Weights of a small GPT-style language model, trained from scratch on English Wikipedia.
Training: a variant of Muon for these matrices, 144M tokens, 4398 steps.
Each number is 128 + 32 x the weight over the matrix's rms, rounded and kept within 0 to 255. Layers, rows and columns count from 0. Numbers have three digits each.

# o: layer 5 attention output (transposed), 128x128, rms 0.454, rows 59-63,122-127, columns 0-63
# v: layer 5 attention value, 64x128, rms 0.832, rows 59-63, columns 0-63
# gate: layer 5 MLP gate, 320x128, rms 0.433, rows 0-61, columns 0-63
# up: layer 5 MLP up, 320x128, rms 0.44, rows 0-60, columns 0-63
# down: layer 5 MLP down (transposed), 320x128, rms 0.52, rows 0-60, columns 0-63
o122:124156120104143078150162134180200108089172112116119167155113177089123139156124117091105152119101141151151157129130157143133120141122155079154127134080129143173133112102144138092116126111116145
v59:187091166180122110132163183146169131157125167129111104143173115137078099169118049182146086084138073129141099093134151080152119144153180156035117164094137172139106109106149125088165205135112165
o59:156123096167112119103075145073072150118139199122051179086184167128136116064102094146082122130081081186139066078143137069161169156155042116118123112145143121223102129174168099096163130120154111
o123:117152106132119118134126161108137138113087100105101141134165111114136104145150143134106163138105166118123148084176070103135155095079159142101118119153099120088148170154174150115088061109142115
v60:119146121145151099109143086133116121170114118078109127143126144174151202145145087092086122048126154174120158187108119165192105168117120132091135140156158145129107121102106091088144146136163130
o60:082149128135098091196105175162175152150066090133107166168175169121092133131182117132127104147068116099163117166073094155152147094101098148155168191112114135166157112103112138167096193126100112
o124:107115120150124132141148122072103132113128132126141165175175172153137087140152175110107128097148052134099156140112163110105109149136101101145107089110091128122148156108121129182117096105093135
v61:120116113091106102162093075141119129066147148135080130139128121123139182164104115167159163096150142165039122125137107068164086121151107139074129182115094101117154106106130146166150186098075188
o61:113129083116091143114092122157083118149131119142059074167159141139110085151163118140173126126134157129140101164159182109167117092162088126118148119160134108096173151070128108123144125098120108
o125:099116107140179117171169147173148097127135128131152113126144081160110132125149156154141125143122136144155122134175085070080132129141136133105105103132125098068163118134111181108126090142155087
v62:103163119148162166200112138102132140115164117113068156122111149122133096158165132177068153120125155162157158079161104177113142142153150149148116141107153132123153093143127177112095145080099150
o62:080183168089192165129122159195096118153138091117148132125079188142190087148136082172059103099100167166203147120084102090096129108152164112096089082176130128180074204029111077137126155156116188
o126:106114102178116149100161150130104131093112162116129154167052127141139147129128121151150147127119105111102062136086083142141111129056109177114101139144099166103120180116128146099116102172140104
v63:163115140061165159163073131181092148084102119150145134106091063169096092085130137170177139162152076153117150097185175102135159184111028152132091114106179144109090121112120122111079082087112098
o63:141059089118154144076043116172096194141116167095159104120124110077115166125099146163155067112154102133165126117152193076136147078126130114051067145230127116133098092073109130147058110114084148
o127:140114171110107108134154122100098122093155151160097159134066099124125167147105125154134126163157069103075152136092109132132139110167115136123102127120154135137119118139138119084141108152135141
gate0:134110126120132110136039146117141161089124148134055072124146160147132031091085146073088119151089139121148140159112119087159110131175128074138064124086161091089120130132204123078124064100106060
up0:095136185110148075170049137119186171113202173149152092198140129151175084143155149148087200131108111149081086107105162141167116103182117141172115192112118128121134087153108089197083157129081139
down0:112138161150132183139110135191134134108185179152076067107248194147136120167159121165134153181101191153082087091148172134161069131148080160091154149115100101108092048165164116201135122152106157
gate1:214093129180111082126077111128070087163180093144121171159128166135185141097084063144058138128146111144137101143148080122116103159115135091095195136150145080144112114080120147151176170142192150
up1:114119137142150146055127141119126148069144114100134135197145074142196105109125162104171116139119110135181111160155129138141128116136098129111126109139126180064134120128096164134151099128141114
down1:162168128176066181133123148174115171049185096094133110179147107117158133103152161050147118145141085149142130140074099108139121172157140153121113135129116117053117138214105136136149116166205130
gate2:144034139113065123123132090139112141125116147139110143089141147123157103126058159151185112124133154219133139145131134148080126106146126154113150108122110106116075129131117094124141126107154094
up2:164092069091179107134107134155129061097121094114070129137083120105089100111153087088117137124147173128141146195158124115116110127114152080110153099114100112083173122111097138087104148112081156
down2:101168136178162111117122117084138122163102116119185142109208152117150155043183124116088097083142122144143093127133104119094079098077161101103106125108103158135171150128143096167097098134100127
gate3:136129129059121111095194176103097131096109161063134099094173085107131164122115154107141110129127129133088143127113014110141075166120143175117072122129097121188091163152169085161121143126130115
up3:145156121110089105156112109142108116098168103100158120091119177163136156127153155159131141196146130130123150140200170108137129125116130170077186127120156121143091109132135072167106115107131116
down3:137093145110103167093160134137039148166132094129158171155128161114152118050113130158113136148141102146114162148168156117144169122143085039082173155110151161132128118227105086126135107154168097
gate4:117131143099169070090100164133149081143114161141133156177150100101080206136124124101106142150156155124059115110100144126072070155113121096127106128116146074132117150070075125169122108133122083
up4:138151180145152128146154127136160068170086199177162145111105142113123106085144176079137108129131137060125109124091109074164083118161107109127140125110074118146147102130108161146148119138097136
down4:181102131119171085150129157087164128120087132116095137117152089061119164134179199125124150126138110153149161140089169152120080086050123146149094107106143125112132149118109156114150158135141082
gate5:118060142120101134160106111109071161130101153127117111137170088116099062180125119156105173135134155134127132094136135133155117138115143153110150105119095112092156153189088136062086121101194127
up5:121121101111131123102134126148177146148141105119124127082110150157169151079105133101087117109116157117121124197224133111163151057159128123137136139183188118139148098118148083097117183112126170
down5:133099144169169130098150090147151121056135178138158090154047158126176126128105166127143136055140113110102135125094078135108049119121113102149206144140114124173120146156143136103096069115117142
gate6:127122169134135196123112091141186151187112133192151167093125092139182104107115163111144090136154160116156121153159113176113068111123145103073138144104122167111165125196130110165128124075146074
up6:138111148165169216100143131095123152126058137145119157146137163120139115137113119112178140116111107100097057097154144152087135148115104157169144181113133147126126145177159102155124125101125183
down6:124123131122170190072158182138155144104120094084123057141135151134146151077090144135098100132122128111135076110134106157131103069084112151129188090116149106071085094119136095169062094125112079
gate7:125113117152092102162180110101202177158171117140110112181139145144166122104131218129126134103124156144124185142101091116101210097147124089102129057167178187101088141129119085109152086072205096
up7:078142047146056141113116118130113118156085155119096225143151170157097158132155168109097132080080133123157170119194088124110104160110122115112160128101109145118089139171096182117183150140112115
down7:079108165114074108116143195123093131162189152180108171105020176136171175194145251156116129097155099166163138137089155127148136136127131106118115087087135172103086157150115120098080079157161093
gate8:125163100076145155084142153159154110143122138145105171125153142161185063178162199100169115163130171119114151153089105139105183165101085112114093104229182069160113200110155120143156142126120149
up8:144104129100151137164145130098160151125132109089062100175113095085139157118166123170160136106199136154071153183136123099136065086124068108147080125076110122108173138183194139115134163080098130
down8:133153168097105094127117112095119136091100156100119089170175145156102142123074118145129172124096127164163088121178107076135126113144187134119116142116103126120176161089105137111161150113177148
gate9:184086143132110133088185109128108154119117081208143218119157125127126121111119051130127137125168108098123141138100113150064083110163128129196127139151173126140169125064133041095111088127137127
up9:149130153076147150104115115166153066122105088196126108183130138137136104077056119109138134182189102134188105131110067118153064146098118196093110158112111127174111148114095082116125092135135135
down9:101156106082124112122156135181141136150098074182139099117177136113131189184136152165109156143136079126154066109124111126089126085091097084149150157142093137166124144103094162201106126143143127
gate10:106121137151105132154154146136113140070104118078072168090174169172057098129165166154187066067117114135065131136157085097082122060134140179100165135111186133128184113132131090124153133154117135
up10:146149097185120116185074136148069109140179184104135099099128100200045112122130056113114178179123140120200104138184155125164083143123117108088088206123113129133131134096074106118191113143169169
down10:098187137167137168124058202114078106161133116137116104143255058155107162069179185191171102143143155117094105146096145070109132107139119083179153133105104120078114128160139089139088096139167070
gate11:176125188101144075131202122175126130147087003109083086147186159162181123120123178149096195156060091166125208167113148127074084170069188173235211151101115111117121136110116107158159148095159144
up11:134163172159129142170119145138132113145103156106074120129075161094083143130165141135100084115139154162047102144123153064146110116138133167150059166156130142127098178083135128100062176145064143
down11:187144147154137094128177188127089125131125105129176107158054162120168081070164072126182082144091068139034124118138135085232097162141183156106123178162153093163144160191120134154133154125074129
gate12:114148111131144146108117171130144130145165164159077146108173163069068222164086148123171045086145101072059107118119088079118103115165164172107149075127165117131087161169139107140165157143173119
up12:217089058148115126140162152145110102192128161105147069121154146082119097169152121061146103096132083113187137115141138079128082125156120157046121092096137148148112114150104115151138101170150162
down12:133078119075173103138108043133221100090107148101119168056026108087133148177094078103157127100136146145165117138170164133122163141167143181097183092102175143164158124121134092149125157144145067
gate13:128096105140151123115140086088076164120155146122133068093161108132145142140082105132167141178069132137101067136149098150092129117147109145162089137113048086152157116162121084161200140136183125
up13:154123138132199114147155110156113139171111088109134060163134207136097119136094176106118081075142180140175079158149151137101103081116135117130117090170149123118148091161039132119091177149149092
down13:139067127160143066172155146101171101179080100127116138132177135156167184157091139163080151129122098126106123120141090096155074133194132145151109123127082135186155078079113125148097111173174071
gate14:153122133114159214095108178152120132139130139112145198082162127151136138130144174142121139088093108135136069138097174157134134138161032040111090195135153059076126169128092149109141131126142121
up14:176094110132092132130138110125102109130143078115136142070101131142087113161090118149133110126191134104082119053161138111179119131128117166085166117122118108170162144114145148072133072111168143
down14:128065164203071104136151091129090138125167089155155123177039137149116097134120137142098104084128146102128167110099092123200090110068130091165090079072125141130162116104115126173097110155139172
gate15:106099096081117139090149151086155114119115091052125110159172152200097102133124163174135152175108128109084124136117168062175116164107108154156111178106165111130133110107159108108118140136106133
up15:099114105095122178100106128132150097116148222142083139112126161184134128117138119105063174131104087134122075147157168112135163084098025114215126122194103164119171127173094174151145122097159121
down15:084120140146160141150043125047126141142084066077114120118185144163111066158129096100148154119122139101136121124139144131079135108056119114096188130115114139080062150134106148105142124150149167
gate16:136105157163063120150177172163079119137166155161109155133167060113137126124125098128141168149129071162129134118080071079151127134131139226065143155099172098124139120142106178117122104141176170
up16:107154100160133204095153082088140141150122125155116127130131160104087094154143177119177152164174144145168104066169108196147114090090156091146127084166107109169159177086197136117075157143089168
down16:157123096148120078183120114144101089181180123129142109130142188149114147089153163077112139196088121126115169093125148117118077104160132139201155158115173122158085074090135148113183156113151123
gate17:173098178135137189148117126159121067149126159070165164088151145118096142125065089052172098166130111075113104066129041185145047195138121144115127122160146123138120144093090059146069149113143082
up17:135139140110142121091127092111117163157099078154142165134094146129107211198152056186064118131111142152056099133052140057131145130147112141114065154192102077134077168143126174086120079158178066
down17:125147074110110104083111133153147173215081125180099136106183108148121124090123106146057109074178107142047160144103223079105169114131087113198091179118168134121113138053150137125158129154129080
gate18:112137075151127114105151149125110101119108134165084100127160171129069133163148130111152150149115156112085135138162123156117149098169144143070133158152088109157102153106133150091114106092152131
up18:106108146159131097167091141157146150114143122129115132168116131115091140107124109153124118129098093127119137097166096103118101101095103173155123128160167206187105151060177143064142173130118117
down18:154156147120118137099126195135145094146163125108109142140176185137090131160127140159142148164114126142106099119144110163110105106150149101107121185139115112154095160178138136109108099105144104
gate19:161120123094106118136155105165161205184151150145141181142155061133085090131078094207069222116142108138192102151124164171086091126147116118127186138141167086133087092087090118139088110161120161
up19:030121161069147141095143100049100164131098135179150120113137114155112135186156108070164122109114107154102104121085141084126072139138087120148105141106139104093168096086144113130123071112141171
down19:146177114122173191117117095177116130126082111135129158112147161087075125138136100140102102027119050099096179201073142112143155089101169101106146088088173139127089189107190099177129097087060133
gate20:159066142117168147111146180173134151071114091127058100097171134119146096133122152084114104052148159132146117119156141146116164110148119111134191102138162112113110196151138106142116096143118109
up20:129098139112120124184117144168165164117146107100148081131135112145113110174144034076126100126144102138147153117121143127173123138117186153125172130102147101106120116176113145154169099087147085
down20:145153130139108121143133089120113174107147166140157115150100124186091106129109087114121176152095133188138108113167064097099133117187176118120099143097105101118144159150164190142138140113150158
gate21:121138103174068113119142125125085165144162132142050188110138062119043160186108166182147133140224154133098147142159078109117110160114160199119179163146146099199166118170153118145122125110114087
up21:154167149082132120112134144140186147119064146150129107125151100176148058116116104150096070136188221127143158100182110136186077095146142098135115085101088222167074083122121141149162124165101145
down21:109086164156174094162175136156138113145123175165099102167105096011117080145150088081093144117149146096149100101131109128084154134161121139125126138076103109156149152056166100129115160092153128
gate22:119153168188119112126108110145121197122103075151122067128149174111139069050094151157151134136160185113122138110108119099084131112131084135118063169125101037087093108048111133130152160148117087
up22:119102173110111114167131137109117112091172127099145147102120163103176144098159149179094134093108127107122131118178132150137143144137121113152197130147081114122061165128167147103147182110072177
down22:137088160120138128127153047141128123128141110130140131121013134164165087151113142150144093096127118111108106143126083130160136165157122111132135123133132136127146156152143122148149110110132171
gate23:095105098108139137096123109176124153086118167130057097131188153161164107120160129138092106155140129189129078131139115144182164103125170165095104160170106118144120155143185169132123163087126152
up23:115127068133134168145147089093132169145170102087110116156134163111112145059101132129206060149095157087155141136085150137128114109138127138127092095162130120087105166148113105107127151191111117
down23:133096159073141179104094145096140124128115171169068140153159116126167123110130071148133101164132173123161160131138174154135108109092052184091087166110153119131092071130172133161109169196148098
gate24:122164190092126114104198161141140123123158126119108127126140155154114031145112118126111146157171152114076047111175110085061124122167116104121079092186133086137127122111115098121144071113169147
up24:139152081054150102091149032131112168194138183104145126125113149106157085100154112183112099101136135152104047161150075106141194128163110168175113164181070122086050141091184115153087141139170126
down24:070152111140148096034101132100117132152145203130116171103134164072124085117123133109210103105061117146128130059193165069131165195151153040148109148150120103080074092087177149120173153161171076
gate25:139117141160150123156144161166116138108105076171068141131157140165111092144112122123183157128118129138141113168117151112097154126152140127124138205177121121161116108141129140152104087136150115
up25:104130145132100124094182158170132147084107104165089147175109180109101123127150080144124098137086137113094097153122132090106139122128111109103117134142117097139133149120158141087125170085141144
down25:144186124128098147072162073156184173196113141117090160111252115081097139137086104109150076096083135128134152182106120147107115144112091107126094136129106117101121094092154120126122141116106129
gate26:053121136125109138125103125128129173122132156166097207125160159097115109113123159136133115124097133115120124125190174180101158114103125096083153137117120094114109132149164144168183097069098142
up26:148145126128155181155153092143077076087109124089097166096098153122159111140170123086138150079171094108109157159146189162097129081143129105124131148155195156090121131190155155129144113166144192
down26:150100100132066149152166139141099090141116110087039151119117131117112184148077117109168146164132184127145160140189140156202070110090117126148156089063141133107121085134118070123120157212169127
gate27:175099149127131190111128112136113160088163188116172147160159147119139102154123132121163148152108108119097114038156105167134142112150116084088133104081148154139112111137101089153196129113156142
up27:104191138106182136096090169114183129120125178156145156092162129157148156192091084101110193160136141079171178081126120137170030117085155114113134129094150155142144152128142089108112124116131097
down27:068106079126152174092166115120085136106238095126112131088102072196124059100114110093094121200172112149150175110070188106164140141123168146153117102108117101111097123108167100178098095044166100
gate28:185187171117129125174138151135162112099139140132091155077139115141044158163126115089136111159162110129089224054086117120112107085078180119085067105051161051063127115115126102118161121126116153
up28:141087164132130064088173102164173168142111161177138110119148054131112123100134148157082062162154117150141188166174157065155108177109133126121097077161043183158038135128099085116134145122090096
down28:176084137139099112109147090088149150147151103109052183112087149138156111122163153142103140122145132098114117155176117146192055198139189104129140141113145155147150097115190129151089161139123140
gate29:143131122124067132108119187147080124161079155136116206142186121145122137105138159086144140067161156196116156182122114098122124103157131089066117113137096133133180155091135100086163118107103136
up29:101149092161119131121038154078096116082119153147077149123176126125106136093166112126180146131105143123114154117097143073144148118149147055148177115119132141165139079172111073151087131099151120
down29:131194128119118170149119141169135125114089099153138147148126113136141135145157015138124118092109144134112108083110188130116100143122125070096090131078112158108186127188092060071112137130136123
gate30:171137145109059099120107128124137149140107190114071113130197211120157105113061158123128191135169149086142098137106112171144164122110082089191099112153062166106130097138131121162145132123140153
up30:110159127099118097111114139171137134108120176098145109169161169070096142124150177073152126086126125124088124122114106123144100116088172107058148114104099079143116158088109174107108218179143147
down30:145154110067147165107070122099093147135125109147123158154057147142117112122130108064109113138106160128087130165175133142153135139115137191101165105141095122167119133155103155147030156187047093
gate31:113097145123042120072091113160075180100159125134134152080171113096129123096094069111119117123192167117148080134117127127154116091130109119147140151091084135156089152093094102142153115134127088
up31:162130122164186181159127110175080129065097098141133123119132139141189146152116124154126136126103188106167099123181129068135135117128139083128128140100114130144099117112106163077155067071094099
down31:103181098166117146071100146144089113098166089132153094081165109151125178115090161111216123183119098120149099171123111138161082080087165073149181147094134092191076133145118129172088102122139112
gate32:132128161132098152172117135136192122120104111113148133153156140110163084182086083118109129185132152138083172091099138144107145088105081167117155088064178101151136161122161113122116100111176110
up32:140110125108145142168127103141120133111129158105114157083119108106122139115102089098118130146119089174070158123119122095110085128133167180149156130097202150066161123127189143190131110156135083
down32:099165086140151102135078196124134105110201126152139164153129112118115150134133132168146133126156111110107195147149096196120081140148118155129096085096135116187106103131171134128143044139115108
gate33:114122136161124115121114092171131121137138149133158111099139159124124086121104160124121139161153152148128163185137104188164157093093157098119167128139182102167175114148143109155132107130080091
up33:179150134185156125119154132099143167093116097063109116073159115105079165112166125138161113139140073150113103095129145130135137143119109101138147147152103130180129129103075076113170139196070183
down33:131143143089116127150116170139164099105095120130116162142255147102128107100173104151115204142144159095097140122081132159125130133160126157081113080145146156105154112154127131144174123119117108
gate34:163106180179117158144146173170137115147125094107170160160158067149131154134116111105160116125113151190138178170109131128088127189059112116124144133102163093157122129145119122165118130140149111
up34:161175147190092150086119156141103100135131135097096171118125157186118157127122110125083131153119134149100176103077162128119167095095159116149139169118150097147088140080153106153132119094140127
down34:168146120156116149114150161113136111124063155095110146163080148131138134074138102160154119139153181104068128058147123194122156117141136165065113114183128124143126111160158141203125160114148116
gate35:143082172121129129146146140165134159114086106115164181101180125111127139176112106098095115168133161109074136107110091087142151208113059085067112183123148153101185089113115128138123132157150082
up35:172157092151097151146091127125116193131127142091104143124118168153162144106154146137081126093140119167119139133103123055092155188082121128178108165139094080215140086119136126161041115138150054
down35:116090108094142147118110119097132112116167142164116163108170155100140197187100108137160147125069077113065118156115136082178153217120055136087095092132185131187120145128135159118085118134135140
gate36:124173180146118073155179149108135142128156179123136189144154121131160186140087155201138175145119133114138098142079083049177184165135159143115140162100141099162144111127134162197041137123168135
up36:076098098107206081139120159166125139089107128111138120136119102091083160153100081125106109144119162127173100110107116126109173100151140086114148138231067104140110089165093102174159157102146113
down36:124125195112127176152114150093111110112113056157117157106198204164151109164173067201099113144128144096101111096098104139108062160183092219135094105148122210116112117138155149075068159144190173
gate37:169185198124081084115129105171087121138165157135144109109156066072143173128168113125149162157066134184137115114123089170174110128144170131091120117131095092096115079131132138181136152086112091
up37:103119057153173125073107143107098112157069162144133143140125137104115105069134157106122092150129157140137134131119173142155133141128149122098146178149035087143137161129109109085111147159099114
down37:180120063162122092082102020068108192098091121111156193124122137149136127118131141107164157136115169133107149140148155124163178135098167099142079087131100121084084122144114128080123074125150159
gate38:173081125187092129109146112092097124119154121140156127169183174064113126142115174137117152147141166118093140183148138087200082211165137138111167092062125086148174135120061090110101072096133120
up38:105114125081096070105071147130159169130183088109137108176118152087161131128120151087201107176157187133197106083154147122086094139175061085059104108103119169123115098126130114163225105134182097
down38:220148159072057172169133145139151110126077079096156140166187102205107136060124096077136114135153108149111174115143118148102071152125136098052128137164091129130105149131158111121097171122111104
gate39:164106148134153176084133114127113115154153122116128128146102179134082074128064145106130162193075102158077115118132119136095123124138153143040149126162158075172036106167119130107170157081105172
up39:093163124102188118122122064124141095153126160090098163183095092069135127190090088133115109116174129146110103124126142135094092078142135133121119147108154132103149132150089118141096107142117095
down39:167150167070155128109102185144109133128149139117152129104142156110151121154174143135146154130187167118168104151114124184162159099097136161100103122140098100148086109120108182161153100055149127
gate40:134090107145113113149127152208113135135113122092122178092140138108104102157162187140109091109114117124060150105140073142150218136120133155120115115144145190141103117205102143108087170176152132
up40:193104137107108139122107126084173122159144139094174110087128103146179142127080120170184112128174132156155081134125150131092088150117132109145091133172101100173185095108163146116112129161094118
down40:140131089114167144108118146156021137120150130103140081152108108092125100083114108115085135097137098105148131149155179079180142126124098128146129083127163161123195155058103096158169089141087161
gate41:142128069107119175132111085151165141161140098136173083138123092172140097086107152157094149164140080163122097125065117108126135121145042160113121170154128097085147118117157129133095086112189168
up41:192094142192148138122193112088106130095155147160152134087115133155142104165116165165136132112142094175083132163141120123087132106105122069103099099085129114130106127103036144152134120109107125
down41:125068152103122085185124191089136146099168153125090141119069230122189141066144128078100165150167153117084089119102148146175138187098108137105079116149196128111149162109128139141158143124110085
gate42:074122115141083106144141180110107140096105078164147150181185128107130103142116124207179148183111189086118099162222121101154154176141107139120065129087100087162111090118134091113130136145128128
up42:132134118126169072118061102107084137109145175145109160080121107150040068126106187083106135145141172133105097112223148110129154145111149085128117080187083117091156190147137135149144134115139187
down42:180099131175118132149069122116150138156120112125126120123138121172138100060095136130073103141091131123092110082126119108161109083114143026122159088141146154137091182145144136177104064122106168
gate43:154086120107142149127091100124163135122121139157110106076111095110140110139111140139121171134120109098154144115101103109157136108135114106108145176152142132138118118159114071157119135163121117
up43:132079144132152111118133150129145127104108123140127135132119099137123129129120113136150130100163156124084117088124083085115163148099112144148148120118094113145116108126121142121148192142131124
down43:149168114094096136138115111145090141110165107106113171148199170129116130145105138121112161140104148116076154111164138116112148122156150125130102092149113087114112113104127133148130112129109141
gate44:117165119147136148147102122102127155109105139156134161111147169126145128146177130181177098183174161103148095106151124113123104070126109139104157103137094135100141147094158135090123126068118154
up44:162110119144125132129138104098153137128103159135114139117119151132092108139149110155078092160153123128141109107162104139094116098124114126091088174092133130147143103101171096125150137148138116
down44:109145128138134137125088188143133130146121114136127135166082135122187157133162148148143126153136125142137134140124105125125125109108118102128116145124083159172135146151133135168143085167161156
gate45:103166177156082113133105153126101118113119101129179129124197104140102083082121143180135167121180133139135194074093093109190130097141119185124129057095159091110069134164130103127122123080156061
up45:127182093087102090104107138128070149147086089153145153131126085071134097121130149124141079149147082104172111126078054180166047083101153140137068103140178091135104130108153131146134132114140093
down45:144176177157018096115119077181069127073151113160130054142083074153100134150178098147120105105145192095125114118055157183168105114134064222171111087090148107155105081074096158065091132123154078
gate46:180098158135097154098112108114063133157115145138138115142134164128174170143122169123120127155155127170143151095116110092097149198141091165079165105124141078164099134176121115055164110116121102
up46:142163133118118121159136113112085182186215163117133102116143097092122153071117085144177048163114086172098142164164156148145147065172138147175062170099169130139135143069049097138130197112116054
down46:172138090114149187112141082116124106109151184100081076175153139218187127100127136197098153085135165066176075102124135185088084118082063112078096135153122094108130104111138132180160176096147118
gate47:179096163132116163172095195070148127076126191135117112126164128164119095158110099148119143094152113105117058134101127196141107178106111113140080172083111117072168146115114121107179182074135108
up47:137200096136123171157101121106151146129094141103104110132163121069143141060126084126146194147176120129121127175162100195181080164152149093070143123130147133141098167149152091133085119112149112
down47:127098153137097078117099175102138131146077202092101178057079134100087109132116143134123089077140140160173146130132079090123148162186146150145077161107123136080087131125150084101131151084086147
gate48:158085111146111183170142101133111109133099122132071122096139143138118088109099115166131150109147062124135181162095131156097136134120161107128077104118146135132103155149105153138149070092100107
up48:103110133146099193106142134106112129101162107148120089181126086085098095114144138128148110125094182193171183108171123093118112132136079143112117136143088149203106112166122073098133151109058114
down48:204156111134173160178114134157129149175118126158136161152243074085158142140117089161130137084133129146101116135149132094124147129107088134087120139126104166103162107140110159142130070164118119
gate49:153097135126071155176169160178095114185110154165120129101120094168126129147155142109190104157100117156070167123158127119145089136154084132095100133135197107096136156163078083117153126088096097
up49:107151137091145136158161098135158153127127081139089106092111162116138085093125133118142134212091093188079083114099186123191144075100158133189069113112090152142146108160135144095144117156083172
down49:118148067092184133157117149139141129126107087057142116174137173133153190039111159166133117139140103146125097098157081091107114112055122113117132150102091125122150100139125178135121085110135114
gate50:154120195152146070087146187192128171105095139072140114208170114149150134168139138124155164139119100171144184149126118111141153224121135086089094168137155160133129129155051122115129135173081125
up50:117151111186133122161173130145130143153108155122172092135080197159122114096112180116100117169075070097126138099175135064085153156092179101103113097138186170094117121124131068167133148085120100
down50:103138162146113130130110131133084163123051149105094110155255122132125147167123122155171131189101166148170117114149137165150132136191095147078100137120138150100136070154133163147157174108151142
gate51:145124144189132116130144126172115127062160100097123127141165139141066158132105130151175080181173168180134081152088162110165088152164134137137060110112184136121182221111121128145112184125109118
up51:131124135087151124118117146134110168079129144120172090151126080120133080155114081051172144161206151124120133164082088110074083199135120113157135161099145184088136142105108027131124090144135151
down51:102143131116162143118143139102131108146173100145117117063186101130077106122123134090123147208157117127163073098121055105066161095120167093089090184093151086073088155096183099144139086133109147
gate52:123108151105153131132151117096135127141080151111105081046170159106165117146083130101146093165134129120167103143091117125093098110157122144111166117176130131095170123155123111114141142141147143
up52:072120133142135185100143082201138127136103190102204090137107094141170103118097130107202172135102136092147109138145108096133122158132143133120133109129121120105120088120097155160135145106129137
down52:083101171147072148164143178089111042122151143125158114114072110105160092157106165138135118168122090068129137144094118170075130114176135170138113132145147153164153097107128128114149153114090128
gate53:193148137142149168114172078086100180109168102122107138101140147162080079157082131179102173153078127153107227073182160105116135191100081129121119139099125160176117136122121109121105106117110138
up53:133108114127134179122119155108104146152092136131139207135115130099179115131075143126121114122203125144126175077132086138132133115096175078132122104160132150221076048116100127133124140180111155
down53:144182105139070104113174053155156136078106129128117116117142114098145176181152111125148030125121146105056120118071106167139082113147127112114117147084129155126105080136103097126146093060119140
gate54:147098140136125182154106157133089141094168127102126143111143162133141134116156106113086191093124177165120166133153176091126141154115086111080141130159138130160158128139096102195121128149096088
up54:142109102142093128118085138111113119123090136131112117183119113117104107137149174071074091142083130119152111082161174108196115128116109110118158101191168139149070136145152164167118100142107100
down54:113124151035111118168112134166153158114123085135100118085068176106133138156130078134099096114111141114107132122111122159172094164142099160168121028085188152115130116143102137115100128130091147
gate55:118135129146163194164153133071131166121151117106101136110124148117119116162115123109162122151155151106136122104143104076090140111145059133119156052140170151140136173104118153115163119095136113
up55:144180138175152076134137058151139103149139098189093142154109055172146124065142171157151107060117183168115171114135183078116131118141143116100121133142133157139115145114060118117105129059099125
down55:122099121081158100148109108092084116129129133060094108086138099130109109080138135118144100176097074107156085176111133105100141116115124122147150111086147131141076101154120139126118116156109107
gate56:123106107157142070149129080097215134173150127128089082164170136093167105133076124159086155104108122108101171136157136120093135104129120090108098099178100144125128144148099112140136151201157149
up56:117157109185096127101182167157162118149160168101135076173171121051102124121155127096150145130144163129101099125101186115118089152153075127110123118142123090096182125160110100123180134168138096
down56:198071181104123122153140123070116099146120135112081128187146112160137126090204112187126117174136156137106116128131121118124097123147153114160096079126143134110128140161131159158125142127111112
gate57:079140123092106095123125123085115153098115116121113169080144152130111084122069062115099134132119106171105120128123126163149165075174131163132064137141106114096112126124145154104132076147149128
up57:150129164087195129088131106159129149151121174111135118106082150134121154109127051146145106169130097120123093130137162162076094068156118142089141151107123127160109121059067192144156158143158076
down57:178099090141150143105103070186144115045098134131135140113210133166094134149116156178138100135143101117095120129091125162114123105149131101074085049166127086087095150115143150071158108155060101
gate58:144109151139115156088173093137127148124128112114096121162135125106155102145092144208134119128115137164061073100132122076134133170141141134115141100073165128092157144093096102053116105142134116
up58:151090114135120158159152157124125223124129084115143106129093077141141157116126116162198093105068126129164150060159136145093137169121129075069127113115148154134156132095125183123158125102181082
down58:083083150129145135108151076110163154153114176107091122126048149095194110062137163069126122090160162106162169097132174194116126136109150111096091125130065144148123096158113108082127116057151101
gate59:211163128130159096135101193157156155134126181159134198138177167110117132136080147093095133087144082115129086155128131093113107120096085093143133094170131109149145186165064169067103090172146093
up59:145147101192123161129175149147065109111088140128134096051118106206092068176108096147098165166075130149147110110127150120145073076127139201140115166131168190093126061113092119123101092120103151
down59:134165150105175123186125093125087087112029176076172119118119144138146097100166135070163106147161107105162183116154141111099067109069137098154145084145161095180141138199122091151142158123076139
gate60:151088151081160161170127138133190122172103149149144140144124101180119119059087152122106193084188176143164144128093069123103124128172118096076104119083150116125086122136093203143127118113090156
up60:120073072079127125187132148127140077127070165121094121118112160138165155133142158134098111152175148098154172160056150156093150135140065112135098075121131145189115098169145132154116176120137144
down60:102147174165155186094115173141129078161130158141136162158184153129119168128089112114151144143149070137050103114124120191071140108138125085118091189084105136140117150158129131119113159125159102
gate61:154159145151166058128180153093118108111103110116100121104165115208154154155077173142200186063094070138092136123203131049154126189113078136064118126126131111115054129147151158119136095157125177